{"num_hidden_layers": 13, "hidden_size": 512, "num_attention_heads": 8, "num_key_value_heads": 2, "head_dim": 64, "intermediate_size": 2048, "vocab_size": 8192, "hidden_act": "reglu", "norm": "rmsnorm", "norm_place": "pre", "norm_eps": 1e-05, "positions": "rope", "rope_theta": 500000.0, "rope_fraction": 1.0, "qk_norm": false, "attn_scale": 0.125, "bias": "qkv", "tie_word_embeddings": true, "parallel_block": false, "init": "normal", "init_std_qkv": 0.0366, "init_std_o": 0.0, "init_std_up": 0.0366, "init_std_down": 0.0, "optimizer": "soap_variant", "learning_rate": 0.00223, "lr_mult_qkv": 0.7, "lr_mult_up": 1.28, "beta1": 0.95, "beta2": 0.95, "lr_head": 0.00939, "max_grad_norm": 0.5, "warmup_steps": 200, "schedule": "wsd", "decay_fraction": 0.837, "decay_shape": "exp", "final_lr_fraction": 0.1, "batch_tokens": 262144, "max_seq_len": 1024, "doc_mask": true, "train_tokens": 903400000, "max_steps": 3447, "dataset": "wikipedia_en"}
Each number is 128 + 24 x the weight over its row's rms, rounded and kept within 0 to 255. Layers, rows and columns count from 0. The size above them is the row's rms in percent of the matrix's.

# layer 9 attention query, 512x512, rms 0.027, rows 40-60,104-124,168-188,232-252, columns 448-511
size [ 95  94 103 110 108  94 104  98  90  96  91 103  88  93  97  95  88  90  91  96  96  73  68  81  80  80 105  93 107 114 121 121 127 123 125 115 134 124 127 123 122 120  94 104 100 107 109 102  96  98  98 103  96 102  94 101 105 102  94  96  97 103  97  97  93  94  91  99 108  97 106 105 103  99 107 105 103 103 103 114 105 107 117 108]
[[112 143 101 133 108 108 104  98 133 122 117 104 134 147 126 130 138 141 114 105 136 127 129 144 100 125 129 123 141 140 113 177 132 112 164 126 145 122 152 130  83 156 117 120 152 120 133 155 154  77 159 138 151 145 125 125 151 141 129 167 155  87 157 118]
 [122 100 153 128 126 145 117 156 162  67 135 133 108 113 132 148 127 147 169 130 166  93  94 113 112 108 131 125 156 153 129 159 143  48 119 119 109 126 142 163 114  90 129 125 163 138 117 115 109 151 136 115 155 145 127 116 139 129 143 150 107 129 144 137]
 [169 133 115  96 129 134 156 150 125 111 116 157 121 112  90 141 130 117 120 113 121 127 142 151 127 119 118 151 114 108 108 125 161  93 178  86 107 126 181 129 136 104 160 157 132  97 134 126  90  92 116 132 147  87 151 122  96 107 138  97 134 132  87 130]
 [117 114 100 150 107 190 145 103 155 121 118  99 131  93  93 109 136 104 130 126 128 127 104 144 120 146  88 152 166 118  86 182 103 124 123 144 149 124  57 160 163 134  82 120  77 149 134 107 134  92 149 130 106 133 113 112 148 131 128 112 152 140 114 131]
 [141  81 108  93 151 123 144 108 133 189  80 142 171 103 113 155 152 126 150 159 106 140 159 125 161 145 124 155 105  98 137 144 110 148 135 137 142 120 126 132 151 145 108 109 108 123 125 148 180  86 107 122 118 140 101 101 145 119  70 120 165 139  97 100]
 [165 152 156 103 152  81  70 138 128 123 138 126 130 146 131 130 124 167 112 113 124 104 146 128 128 127 130  92 100 152  99  99 123 144 102 118 150 111 177 121 108  72 148 135 161 100 124 169 148 153 123 168  98 167  93 128 128  95 110 149 139 107 116 105]
 [111 102 126 128 149  87 160 137 156 162 134 139 114 126 121  60 153  84 103 156 117 120 144 113 100 140 114  92 114 110 165  86 142  98  95 133 105 128 157 142 122  95  93 121 134  85  99 122 126 171  99 118  97 126 123  99 125 164 132 127 127 107 167  97]
 [121 154 143 103 124  99 123 136  85 140 149 111 125 124 149 125 180 108 146 132 154 127 130 190 150 150 141 137 173 109 122 119  97 144 130 140 124 141 169 134 129 140 132 135 140 101 133 154  84 109 124 155 174  98  91 145 143 124 149  79 104 118 118 164]
 [160 151 119  70 139 128 136 109 146 123 137  81 153 126 121 131 155 146 119  88 152  95 101 134 170 131 123 137 134 114 109 141 139 129 142 110 137 105 139 140 109 123 135 130 122 126 124 142 100  99  82 135 110 144 113 154 120 143 139  73 156 171  89 110]
 [135  99 138  77 111  93 147 123 145 136  98 122 156 136 132 123 193 148 127 111 115  96  88  95 130 142  90 107 160 142 178 114 107 138 100 114 132 105 100 121 101 152  89 126 150 130 126 147 125 121 133 106 108 134 117 107 127 126 144 123 153  89 137  93]
 [158 119 163 124 105 141 116 143 134 104 135 141 120 130 155 140  92 116 157 129 159 122 138 109 127 148 133 121  78 145 114 105 152 120 139 133 115 168 137 128 139 101 150 125 150 143 135 120 110 139 122 111 137 101 140 164 112 133 131 156 131 138  74 135]
 [121 139 144 104 133  90  91  94  90 128 108 141 118 133 148 114  94  93 134 119 142 107 151 141 142 122 156 111 118 100 115 166 118 102 129 111  97 123 130 130 137 120 173 137 160 123 116 124 108 126 112  94 139 132 148 154  90 120 175 120 137 182  97 143]
 [ 93 128 144 163 101 121 140 165 144 128 117 167 159 158 114 143 124 132 132 140  91 137 166  73 143 128 129 121 119 145 106 137 132 128 112  99  99 126 119 129 184  73 129 168 160 153  93 156 101 154 112  63  93 131 124 138 134 141 138 183 146 141 134  94]
 [117 134 105 175 111 148 187 131  91 143  92 147 121 112 121  89 166 127 138 137 117 145 126 133 135 114 119 108  82 153 139 194  56 131 139 119 157 146  67 137  94 154 125 160 146 128 139 117 136 150 171 120 104 150 143 148 120 121 155 142 128 155 149 139]
 [148 124 161  77 116  83  91 100  80 129 187 159  78 117 118  84 165 144 117 141 131 115  92 139 133 122 112 170 112 125 136 140 162 162 122 124 113 135 123  97 132 107 158 163 116 136 115  87 150 154 144 121 114 131 111 119 116 124 128 113 166 169 101 144]
 [138 114 141 108 148 131 129 126 112  98 123 175 110  85 134 112 149 121  95 122 106 181 155 129 131 198 128 139 152 109 127 146 113 155 133 142 108 106 122 100 125 111 139 112 135 178 116 110 129 127 131 142 129 107 128  98 113 192  96 128 152 112 111 113]
 [106 115 126 111 107 116 160 168 170 115 110 128 112 142 155 113 168 130 141 141 120  94  95 146 161  86 139 149 146 135 116 121 157 150 134 131  91 121 114 150 139 131 136 136 135 154 124 146 125 134  94 147 128 113 103 152 150 155 106 135 129 131 148 174]
 [142 109 162 122 117 123 173 151 103 163 133 120 138 146 135 110 150 147 144 142 165  86 127  90 135 128 121 142 114 129 164  86 142  90 148  95  97 106 110 125 123  73 108 124 132 114 106 115  74 118 155  84  99 154 150 125 147 119  84 101 123 122 124 143]
 [158 121 128 160 129  94 122 141 135 146  69  97 120 109 104 141 162 114 105 139 169 129 141 117 108 157 157 102 116 114 148 143 122 110 157 156 140 167 111  86 131 123 119 127 138 129 116 159 162 139 101 155 132 118 129  93 108 122 110 100  93  80 119 165]
 [120 129 123 122 110 139 154 118 103 162 126 118 130 138 120 118 114 111 125 142 149 176  75 107 120 107 158 138 150 109 108 146 119 122  86 130 137 166 116 168  91 105 139 132 117 169 127 101  75 113 140  80 168 139 149 115 119 118 109 127  99 148 142 123]
 [141 146 108 140 144 157  90 129 152 127 155  75 183 113 147 147 145 147 114 127 159 105 106 122 138 153 145 112 110 139 173 162 186 167 124 110 129 114  89 146  82 136  95 137 114  86 153 118 148 153 125 154 156 142 170 123 114 164 138 165  90 108 132 131]
 [107 143  71 123 106 131 135 115 137 150 107 131 146 120  94 130 155 124 122 112 134 113 127 146 141 137 133 160 134 148 107 201 108 122 148 156 136 103 120 154 137 100 160 146 104 155 106 118 154 132 163 107 113 167  99 115 141 148 113 115 125 153 192 136]
 [122 150 144 101 105 136  70 117 157 113 183 109 105 138 178 133 175 145 103 137 136 134 127 156 118 124 152 104 100 150 167  97 152 150 116 112 117 119 101 117 139 132 146 112 101 155 133 175 156 106 100 152 109 131 131 126 114 172  94  90 118 181  73 133]
 [101 124 112 125 121 118 142 108 126 126 131 151 103 127 101 161 130 112 115 104 140 106 167 113 137 148 153 185 144 111 171 143 129 137 171 168 125 107 142 113 167 115 162 117 156 118 131 109 125 119 133 105 150 141  81  96 105 154 115 132 154  83 188  99]
 [126 125 103 161 123 157 131 111 137 154 146 116 117 101 106 158  78 115 120 144 177 121 141 167 103 207 130 149 135 181 115 165 105 157 128 115 109  89 155 178 168 111 178 137  97 131 100 193 109 110 166 147 121 156 111 144 119 106 125 116 115 126 123 160]
 [145  84 127 145 122 171 120 166 148  96 121 109 112 113  79 169 153 160 112 146 115 145 114 191 138 119  92 162 120 137 160 105 102 138 118 120 136  79 108 157 142 116 138 117 143 105 140 105 121 127 127 149 145 138  91  83 134 107 161  87 124  95 145 117]
 [167 148 137 114 120 112 126 142 111 100  98 117 112 136 174 133 156 126 110 119  99 129 136 166 145  93 125 109  80 141 126  67 123 122  94 114 171 162 142 184 142 136  92 141 129 116 148  98 139 141 131 111 139  92  96 112 120 161  97 107 149 171 137 124]
 [158  92 167 107 126 182 132 156 174  84 143 152 108  93 167 115 183 122 148 155 141 123 126 131 141  70  97 115 131  97  93 134 175 113 129 100  99 134 141 101 123 114 152 110 156  87 142 161 149 146 102 134 126 119 130 136 153 183 151 111 167 112 155 124]
 [157 155 170 129 162 117 115 128 124 146 107 145 144 126 125 109 127 139 145 150 139 123 134 143 106 117 154 108 167 142 102 153  92 153 129 107 124  95 152 141 143 128 127 103 160 138 173 176 132 144 101 138 104 150 141 170 130 138 126 163 151 107 122 163]
 [118 105 116 124 136 145 124  92 116 156 123 126 144 107 171 131 122 145 146 142 148 120 142 113  97 113 128 140 113 168 107 141 137 117 127 141 138 101 147 151  81 151 182 121 143 138 105 132  84 137  97 117 116 145 126 117 169 109 106  93 128 124 185 149]
 [145 147  68 148 115 121 159 160 136 151 156 110 126  76 134 106 129 140 144 104 117 102 103 170 129 114  86  84 131 147 178 120 116 147  94 106 138 110 158 115 129  89 144 109 120 111 141 157 105 114 114 112  84  86 143 123 149 108 152 132 148 155 137  85]
 [152 108 105 128 119 132 115 116 140 124 103 100 132 154 160 145 167 104 134 148 162 120 124 116 122 100 133 135 131 150 121 130 143 178  94 115 172 155 140 138 121 127 141 165 160 137 156 145 151  90 176 132 172 103 104 118 135 140 140 142 104 145 112 131]
 [120 126 117 112 131 118 120 129 136 118 157 126 116 137 156 129 114  72 132 149 134 107 107 117 161 142 170 134 155 119 156 139 132  86 126 107 101 136 110 157 111 116 104 106 127 124 109 138 146 125  95 107 144 175 104 105  95  95 125 145 124 156 123 125]
 [117  94 166 135 133 106 149 201 133 108 154 142  98 141 117 141  90 101 136 158 105 119 110 159 138 125 106 154 117 116 129 139 127 141 109 132 104 123 203 155 130 113 100 140 155  98 101 137 171 112 122 124 165 128 112 184 155 121 123 143 155  88 188 115]
 [127 113 130 157 114 175 111  88 163 141 142 131 110  77 143 120 136 119 130 148 139 158 102 117 167  71 111 111 110 117 166 132 101 133 163 114 132 158 148 117 138 114 167 145 104 150 116 110  92 164 141  97 124 153 155 170 111 143 100 127 120 115 134 173]
 [125 112 119 130 176  59 136 132 126 140 121 152 119 181 121 112 119 141 141 166 138 104 118 129  84 132 153 127 129  99 133 124 142 160 151 129 113  96 145 144 150 102 149 130 103 185 122 106 121 101 130  93  91 139 147 156 140 108 149 123 157 145 119 114]
 [110 134 152 156 144 151 138 124 113 121 163  94 133 138 129 143 138 124 121 161 116 110  98 105 126 185 181 120 171 118 109 121 108 107 151 154 111 130 119 105  90  75  87 100  94 137  88 119 134 167 117 117 153  88 143 138 139 140 122 119 107 111 126  99]
 [148 145  73 150 107 164 132 110 137 135 115 123  99 120 150  76 163 111 134 168 107 130 154 139 123 123 123 136  68 150 200 140 112 137 175 169 154 171 120 140 144 157 160 104 124  86  96  83 151 112  89 138 162  94 126 146 127 127  71 157 130 169 120 127]
 [123 184 164 127 154 143 137  99 170 146 142 160 153 180 113 115 105 181 139 145 134 110 139 118 131 106 114 111 139 154 157 135 145 123 144 131 148  98  93 172 128 109 111 158 187 139  82 110 129 151 119  86 127  78 126 123  94 104 133 121 142 127  62 152]
 [131 169 116 144 145 168 121 121  99 157 112 102 123 116 163 155 131  94 114 115 163 160 121  64 148 123 127 158 102 113 130 151 138  86  98 141 114 152 133 170 153 165 129 131 154 134  84 152 141 119  66 133  89 136 103  71 101 141 158 117 130 137 108 150]
 [117 135 147 131 148 114 103 103 139 147 141 126 105 122 112 159 108  98 122 114 175 131 137 124 113 126 145 123 106  99 127 132 133  99 131 134 129 130 133 181 121 129 109 134 110 185 123 148  98 132 135 131  90  88 116 130 152 149 129 114 103 160 128 134]
 [ 76 161 104 130 108 143 141 109 123 141 133 107 150 120 108 127 110 105  91 147 146  72 128 177 127 127 181 146 129 151 134  98 152  87 108 108 125 109 148 138 151 127 116  96 154  67 157 127 139 144  85 165 126 126 107 148 140 135 105 144 111 127 153 168]
 [127  94  88  92 105 115 128 128  86 126 135 135 147 137 114 138 119 127 104 157 103 104  95 159 143 132 183 130 170 128 112 144 150  75 133 128 103 159 133 123 107 120 126 148  90 106  95  92 112 118 146 149 129 122 124 105 164 153 158 129 113 106 129 126]
 [139 131 170 136 140 122  79  87 117 137 157 112 131 125 117 126 125 129 117 112 165 138 117 133 134 117 113 116 172 135  87 159 140 132 137 105 161 112 112 133 142 156 120 105 137 124 133 146 114 102 126 144 148 128 135 150 104 144 123 112 169 187 155  92]
 [105 145 151 136 130 136 133 119 142 127 109 152 140 114 114 121 138 130 130 146 143 134 147 119 116  97 146 148 134 130 157 140 121 124 175 148 122 154  93 109 111 100  82 106 102  97 118 131 138 104 149 157 127 138 144 127 131  82 172 154 192  88 159  84]
 [122 139 129 140  90 163 110 101 129 110 134 118  93 140 118 132 135 147 113 126 108 114 140 136 147 144 107 124 125 155  95 142 125 176 139 118 129 125 141 113 149 107 108 133  89 148 149 188  79 145 158 122 132 133 167 168 133 130  93 102 123 106 139 117]
 [ 96 123 113 121 147 159 176  82 154 124 147 183 109 110 109 144  59 133 126 163  86 110 126 190 136  74 126 140 140 100 192 174 111 151 149 134 139 110 146 128 144 173 109 133 154 151 122 126 110 143 154 132 134 140 109 119 123 142 157 119 141  99  99 148]
 [192 142 112 145 158 122 112 120 128 147 122 129 131  89 144 181 160 164 127 101 152 105 149 160 129  95 114 144 126 145 105  77 113  91 129 121 154 145 150 177 190 133 134 121 154 100 126 114 161  99 122 138 145 105  94  91  87 139 114 103 137 162 127 103]
 [139  77 169 120 139 147 136 138 137 108 114 130 147 124 123 100 134  96 166 159 129 134 108 170 156  93 129 100 114 111 136 141 180 105 122  93 118 125 181 145 150 151 179 129 162  96 133 160 200 156 124 101  90  97 115 150 151 123 155 104 140 124 124 164]
 [179 145 158 129 133 112  97 148 111  89 111 108 115 167 100 112  96 137 157 145 155 111 154 119 130 135 157 145 153 134  91 134  83  98 119 121 132  93 126 129 142 149 123 158 124 125 123 138 128 161 150 148 131 125 116 148 112 140 150 166 149 102 156 174]
 [147  89 124  97 124 158 113 136  93  94 122 135 154 114 147 138 149 143 129 152 136  98 174 133 105 122 116 123 105 125 105 124 142 100 149 148 122 140 129 151 131 138 132 157 146 151 142 125 117 137 107 104 123 135 142 141 163 124  85 114 128 118 184 137]
 [122 134  89 116 122  87 123 121 142 101 102 142 126 106 135 126 123 113 117  99 125 131 128 175 118 156 109 100 143 138 163 102  98 158 121 128 154 117 167  99 149 122 128 119 116 108 123 153 106  99 108  88 132 123 141 118 144 101 134 128 144 146 126  96]
 [111 103 118 147 102 153 107 133 157 118 114 108  96 163 181 149 134  98 121 185 117 144 120 127 118 124 122 130 142  97 171 140 122 137 101 105 120 152 138 128 123 125 129 160 161 114 165 129 153  66 155 160 185 136 134 167 159 115 117 139 124 138 108 121]
 [130 141 155 105 140 137  96 126 138  98 138  85 155 143 112 146 125  76 143 139 119 112 128 129 161 121 128 150 128 100 136 133 114 103 125 115 121 130  88 191 109 128  82  94 114  88  87 116 151 152 150 129 130 153  94 112 137 134 129 140 111 160 124 122]
 [135 115 156 133 160  90 110 162 167 128 135 197 128 137 130 124 149 137 124 112 119 102 116 155 171 126 119 123 107 128  96 104 127 132 114 129 111 126 152 136 159 122 140 136 122 114 110 155 170 131 135 136 108 118 112 158 182 107 112 113 142  78 147 103]
 [148 146 118 182 123 101 114 113 170 184 131 134 104  76 129  82 138 117 161 136 187 176 134 151 131  95 106 123 130 101 144 165  85 149 145 119 111 139 119 109 155 130 152 124 120 144 114 104 106 162 111 101 102 140 165 175  92 103  85 117 143  82 139 146]
 [139 164 118 136 153 105 169 124 114 172 129 121 124 146 180 107 112 149 136 102 163 139 152 124 119 149 104 118 108  95 159 131 122 147  95 179 141 121 149 137 120 108 134 133 116 160 155 102 111 127 138 101 107 151 138 109 155 115 158 129 138 158 138 128]
 [120 123 159 147 141 156 142 109 158 130 132 139 142 144 124 134 117 118 156 146 148 123 120 143 118 140 162 107 124 140 124 125 140 126 151 163 146 124 134 130  95 104 118  98 120 117  98 142 169 157 117 122 170 104 154 150 152  96 121 124 116  83 114  97]
 [116 127  75 156  72 164 125 123 121  96 123 115  60 117 142  95 114 120 124 163 112 140 137 154 142 123 152 152 134 129 162 131 115 152 156 145 146 140 148 177 107 140 169 132 138 116  85  75 178 117 117 110 136 104 122 168 119 128  83 185 115 123 147  97]
 [113 158 153 117 160 143 141 101 130 105 137 152 187 140 137 111 121 115 115 186 140 125 116 116 105 100 129 152 204 132 145 140 137 134 127 171 157 103 120 137 133 144 138 146 126 122 114 107 128 158 111  81 117  66 158 107 111 109 151  99 126 144 125  98]
 [122 173 106 121 131 143 122 130  72 159 143 131  77 142 167 139 140 100 122 146 123 172 144 117 126 147 148 146 123 102 154 131 116 114 122 128 123 134  99 157 141 145 178 104 132 140 117 127 145 148  79  91 118 138 157  84 120 126 132 124 139 127 146 127]
 [139 108 157  73 135 127 137 133 155 166 120 130 109 115 118 148 174 102 168 139 156 128 118 115 158 131 130 128 158 111 147 135 171 129 142 111 125 143 128 125 104 134 147 105 101 158 118 103  93  83 130 141  95 117 114  84 153 155 120 125 114 152  76  80]
 [120 120  99 152 106 150 139 101 160 152 120 126 116 107  95 139 139 124 108 157 130 123 121 178 137 116 159 104 142 136 109 126 122 119 137 125 160 138 116 139 121 100 108 101 162  66 149 132 144 122 120 130 138 130  90 118 140 115 110 146 128 146 116 151]
 [124 139  90 100 144 118  94 128 155 137 138 126 128  92 103 132 138 128 114  98 135 113 128 162 103 120 147 156 126 141 130 149 109 138 167 134 146 121 111 144 125 132 166 110 143 145 136 151 138 134 131 110 102 170 132 141 145 130 126 137 149 138 148 114]
 [150 148 141 143 125 168  91 119 127 109 124 107  84 125 118 119 109 130 141 104 108 157 142 111 140 111 122 106 122 145 129  86 123 139 137 113 128 145  91  79 156 107  64  99 142 104 130 112  93 145  68 141 114  90 124 146 105 110 141 113  81 129 116 140]
 [132 104 141 119 170 126 119 116 143 130 144 127 157 144  84 152 146 134 143 101 166 109 149 119 161 125 151 133  97  96 170 149 128 116 129 127 153 155  99 179 114 127 134 150 146 123 131 137 162 106 145 122 132 138 143 116 124 140 112  93 140 121 143 141]
 [121 109 147 162  81 123 131 117 120 161 119 149  92 146 123 157 121 119 139 111 137 113 154 120 145 165 116 124 149 136 123 116  98 147  84 124 166 127 135 163 117 149 108 160 120  96 101 120 130 134 150 165 131  94  98 128 138 150 165 158  93 145 111 152]
 [128 127 179 141  94 145 133 125  86 151 110 130 160 128 123 116 112 140 121 183 144 147 117 155 120 140 127 195  67 129 178 146 119 128 149 116 102 158 116 169 102 118 149 109 128 153 167  70 140 110 149 173 100  77  89 105  88 110 143 146 150 158 127 146]
 [148 173 128 144 137 131  96 137 120 133 112  81 107 138 136 117 123 135 121 129 126 123 135 117 133  84 137 120 129 150 141 108 122  73 119 101 123 146 124 151 116 108  87 105 122 119 152 117 149 171 130 130 125 155 100  66  94 150  79  83 102 144  99 149]
 [176 103 132 172 100 147 157 142 167  87 124 186 115 104 172 122 137 124 128 151 102 125 116 126 125 106 145 138 123 102 171  95 149 125 131 132 115 154 145  96 113  79 147 133 156 127 102 142 119 119 111 119 149  98 158 130 140 142 160 139 179 159 105 110]
 [ 93 160 162 113 136 126  90 133 121 159 129 113 122 145  86 150 133 125 156 126 137 165 142 148 111 113 147 110 155 142 133 150  87 148 148  94 138 121 140 168 104 102 105 110 136 127 167 127 139 120 112 152 135 109 136 148 151 150 107 138 107 100  98 164]
 [128  99 116 110 135 167 128 110 122 123 148 134 127 108 144 119 183 170 163 124 142 104 129 106  88 115 119 128 161 154 128 132 151 120 114 108 130  96 128 146  93 160 179 114 131 156  91 119  88 139 103 117 109 166 165 124 143 102 105 130 161 149 147 146]
 [132 119 105 119 123 105 139 153 152 133 118 123 133  83 157 117 153 107 132 117 114 122 132 175 125 137 111 104 103 124 170  98  94 160 156 122 150 149 112 110 165 110 140 115 157 111 153 123 123 113 114 124 111 109 158 103 137  84 133 172 134 143  95 115]
 [119  90 155 112 142 103 134 127 113 139 150 109 126 150 164 119 179 126 163 136 155 100 139 126 121 152 178 121  78 136 139 137 155 172  65 111 188 128 142 158 129 133 113 128 134 133 153 138 168  75 171 132 153 105 115 174 146 122 133 133  81 147 109 109]
 [114  99 144 117 128 143 110  90 106 134 144  90 122 120 111 138 138  96 114 142 140 122 103 118 160 148 149 120 139  82 151 155 103 124 107 139 126 156 113 162 116 138 147  84 164 146 130 142 143 110 108  96 169 159 126  90 118 100 132 132 121 140 126 111]
 [123 111 142 156 152 116 140 171 163 135 138 153  94 160 145 122  71 107  97 148 129  81 110 137 118 122 131 149 155 142 157  98 124 161 151 133 116 135 177 140 105  79 124 136 142 122 156 134 161 129 127 117 147 146 142 172 113 134 116 152 153 101 132 118]
 [165 174 144  98 132 116 140 117 171 114 125 178 136 130 154 138  97 113 155 124 121 111 121 164 176  93 111 151 107 172 203 114  84 124 154 140  92 170 136 104 113 111 139 131 139 141 136 117 114 148 146 139 109 132 109 150 122 146 101 125 131 129 150 133]
 [116 142 138 162 167  81 107 113 105 154  91 136 115 186 126 130 161 115 139 165 128  94 107 150  94 147 107 133  98 131 126 123 128 144 109 114  90  73 138 174 110 121 108 117 114 158 112  95 139  89 123  81 107 156 144 139 109 148 132 144 140 116 122 150]
 [163 150 159 127 161 127 146 122 133 143 163 149 156 129 151 106 117 106 123 113 101 148 127 153 107 155 142 144 146 140  78  97  61 118 136 135 103 141 141 152 115  85  89 137  96 133  93 104 134 149  92 126 163 101 130 131 123 104 158 126 114  96 147 129]
 [160 132  81 131 113 126 111 148 135 107  90 138 136 148 135 107 150 100 117 135 119 124 148 153 119 134 132 119  59 139 157 134 129 160 144 155 152 135 139 132 150 131 123 149 129  84 116 110 130 143 100 151 123 117 126 110 105 139 114 140 121 157 114 123]
 [106 131 130 147 165 126 136 104 167 161 156 164 136 170 129 129  88 191  98 140 121 120  93 122 131 125 140  68 157 139 146 150 165 118 144 119 154  78 111 127 125 119  85 125 142 124 122 105 127 165 121  90 132  91 107 137  60 148 119 126 117 132  97 119]
 [144 199 137 151 120 147 153 124 109 130 143 142 121 106 134 154 119 117 135 122 160 117 145 122 140 122 116 129 104  95 103 144 124  59 111 129 143 117 133 153 157 169 129 135 149 141  99 132 117 111  72 125  89 140 124 110  77 163 120  96 140 119 113 147]
 [110 172 120  97 125 105 106 134 119 112 136 133  91 116 163 127 133 119 115 126 143 132  86 113 126 104 139 124  84 104 114 151 144 106 131 142 115 134 137 158 137 129 125 130 114 182 137 119 126 145  81 125  78 102 104 119 157 141 115 136 112 132 147 104]
 [102 143 113 115 102 104 154  95 133 118 151  91 125 104  73 115 119 115 101 132 110  74 140 157 131 115 151 123 118 156 123 100 148  78 109 100 114 121 106 161 123 107 124  85 155  94 131 150 122 163 108 180 135  90 103  97 126 103 132 148 125 115 166 143]]
# layer 9 attention key, 128x512, rms 0.028, rows 40-60, columns 448-511
size [ 68  58  64  65  83  86 102 101 107 103 101 105 109 106  98 105 109 108 102 114 104]
[[194 135 182  89 102 147 100 127  91 163 101 155 162 120 124 134  97 133  88 150 126 176 179 124 111  98 148 142  83 143 140 136 148 100 118 137 125 161 139 141 102 169 176  95 134 151 140 152 151  96 109 149 126 144 128 151 152 126 104 142 107 102 108 116]
 [113 152 143 141 155 157 146 149 143 136 161 113 134 134 146 113 112 130 107 115 144 132 123 147 154 112  68 155 165 152 107 149 147 129  82 128  80 146  99  89 131 116  93 146  96  86 132  87 125 196 144  96 128 140 104 163 101 104 157 134 129 132 132  96]
 [148  76 153 134 117 140 165 136 116 151 127 142  68 102 122 132  98  95 100 163 114 119 144 164 168  97 113 113  52 155 124 123 135 104  90 116  88 141 166 143 128 110 150 163 186 103 154 127 152 106 128 139 102 147 117  99 158 152 146  98 153  82 124 123]
 [100 137 112 116 114 165 119 171 171 109 113  90 151 154  94  67 111 121  91 147 124 153 130 131 108 117  99 112  79  89 128 148 108 191 135 111 143 112 171  62 105 125  95  98 153 169 153 104 113 183 115 165  94  87 139 145 137 147 139 161 145 127 149 132]
 [128 126 133 170 131  62 150  85  94 124 143 138 130 129 132 142  96 133 157 119 109  97 109  84 118 123 171 158 154 145 150 146 148 133 124 154 119 133 128 134 169  83 180 133 163 117 113 147 153  93 139 154 107 124 102 140 149 151 153 125 108  95 111 152]
 [110 193 141 107 110 136 129 153 118 127 129 101 104 144 132  93 147 120 133 124 150 157 124 174 116 134 106 142 142 109 134  82  93  93  86 115 135 145 157 120 136 154 117 147  92 130 128  97  93 141 112 117 138 138 125 107 116 122  96  99 124 152  97 101]
 [137 107 131  96 156 120 134 152 107 124 161 102 133 136 152  72 125 133 120 145  84 130 164  80 136 112 125 122  97 101 127 161 132 106 114 138 150 118 159  82 121 129  95 153 118  98 150 150 161 106 133  98 152 112 157 139 164 164 156 115  94 129 122 125]
 [111 124 143 135 172 108 109 147 129  88 138 119 147 121 142 107 127 143 122 138 139 117 141 165 154 131 162 129 193 138  83 129 110 154 135 152 143  82 101 150 132 158 116 117 187 160 152 141 130 179 122 170 151 143 130 156 107  86 144 133 131 115  92 158]
 [142  89 128 106 178 145 104 113  97 144  92 131 138 107 168 150 143 125 150 129 121 103 124  98  97 150 112 104  88 170 133 141 135 168 101  84 179 106 116 147 126 152 166 131 104 118 114 103 126 135  99 106 120 121 169 108 165 163 143  85 135 145 139 119]
 [156  99  97 132 108 121 127 153 152 113 102 141 118 109 102 113 105 145 121 129 114 103 114  98 169 152 119 110 105 141 108 118 129 154  70  98 151 122 138 102 148 131 102  85 187 132 155  77 155 109 117 134  96 148 108 134 121 108 146 145 147 139 101 110]
 [108 119 135 125 119 104 133 132 121 129 162 126 141 130 129 122 158 153 117 101 160 103 108 148 110 128 135 129 116 155 168 169 164 130 118 158 123 128 147 124  98 123 141 140 107 137 166 147 102 151 176 117 117 108 137 137 144 166 163 120 134 153 105  66]
 [ 87 146 147 112 148 125 134  90 164 134 174 153 113 108 100 127 155 107  63 141 161 150 145 120 104 106 147 156 147 158 173 148 117  74 138 113 146 107 146 113 112 131 101 118 123 115 102 152  93  99 159 107 152 138 175 156 104  88 105 159 150 168 150 129]
 [113  78 168 130  76 106 121 173 158  93 150 158 109 120 141 153  83 136 130 172 117 141  72  98 125 121 158 145 139 101 124 151 138 146 127 117 116 134 158 170 150 116 139 111 145 126 129 120 102  93 131 122  84 154  97 162 150 138 116 158 139 117 134 108]
 [122 135 111 138 158 172 166 136 179 145 143 148 131 134 159 152 124 113 107 131 132 163  83 170 125 134 112 125 104 128 165 149 121 140 128 151 163 131  82  95 100 104 135 156 139 132 138 129 144 180 147 123 132 146 145 123 178 165 149 121 124 124 161 133]
 [131 108 152 109 112  56 126 139 129 110  97 147 101 178  91 115 116 134 153 121 110 118  78 145  85 135 120 139 121 115 109 110 155 161 121 149  96 146  97 115 141  92 153 137 138 132 117  68 158 106 137 139 129  95 122 143 156 138 149  96 136 150 142 147]
 [120 155 164 132  94 121 136 152 115 133 175  95 113 156 113 151 101 154 168 137 161 127  98 106 117 152 142 121 136 133 118 123  93 113 126 107  99 135  96 134 171  83 103 123 128 120 119 122 121 146  72 118 130  66 151 131 140 134 137 148 160 109 138 143]
 [117  74 140 114 115 149 138 105 136 152 116 101  94 137 134 125 200 146  85 132 141 127 160 182  95 144 166 144 134 145 144 130 124 134 120 119 142 159 118 118 139 118 118 138 127 123 123 143 103 107 110  82 147 134  95 144 148 114  79 117 123 132 204 151]
 [158 124 161  73 164 146 153 129 118 137 154 119 133 126 116 158  93 145 164 178 125 135  95 103 157 146 121 147 145 117 102 150 162 118 165  90 163  90 163 175 122 140 116 143  85 126 139  99 110 153 138 117 118 152  85 132 108 119 118 145 134 147 108 163]
 [ 84 133 161 199 104 113 128 130  82 131 160 152 167 147 119 155 166 120 126 103 157 154 130  92  82  95 121 123 137 101 157 162 123  80  95 104 163 108 167 149 156 132 153 141 138 159 129 140 114 110  77 121 106 139 121 128 114 126 138 130 167 154 160 158]
 [142 139 139 117 132 110  80 172 179 116 162 155 101 107 127 144 160 114 149 121 124 124 169 146  64 118 161 120  93 137 103 145 105 136  87 147 153 113 141 144 142 151 212 117 142 132 116 136 105 121  71 138 130 141 144 101  99 130 124 135 139 138 102 161]
 [110 146 109 105 124 151 147 129 149 132 149  90 132  95 102 185 121 109  79 140 165 106 181 163 189 125 154 122 127 141  88 143 154  80 116 113 148 156 126 129 146 166 122 133 123 122 127  89  87 148  82 153 138 157 133 115 158 113 117 144 113 117 117  83]]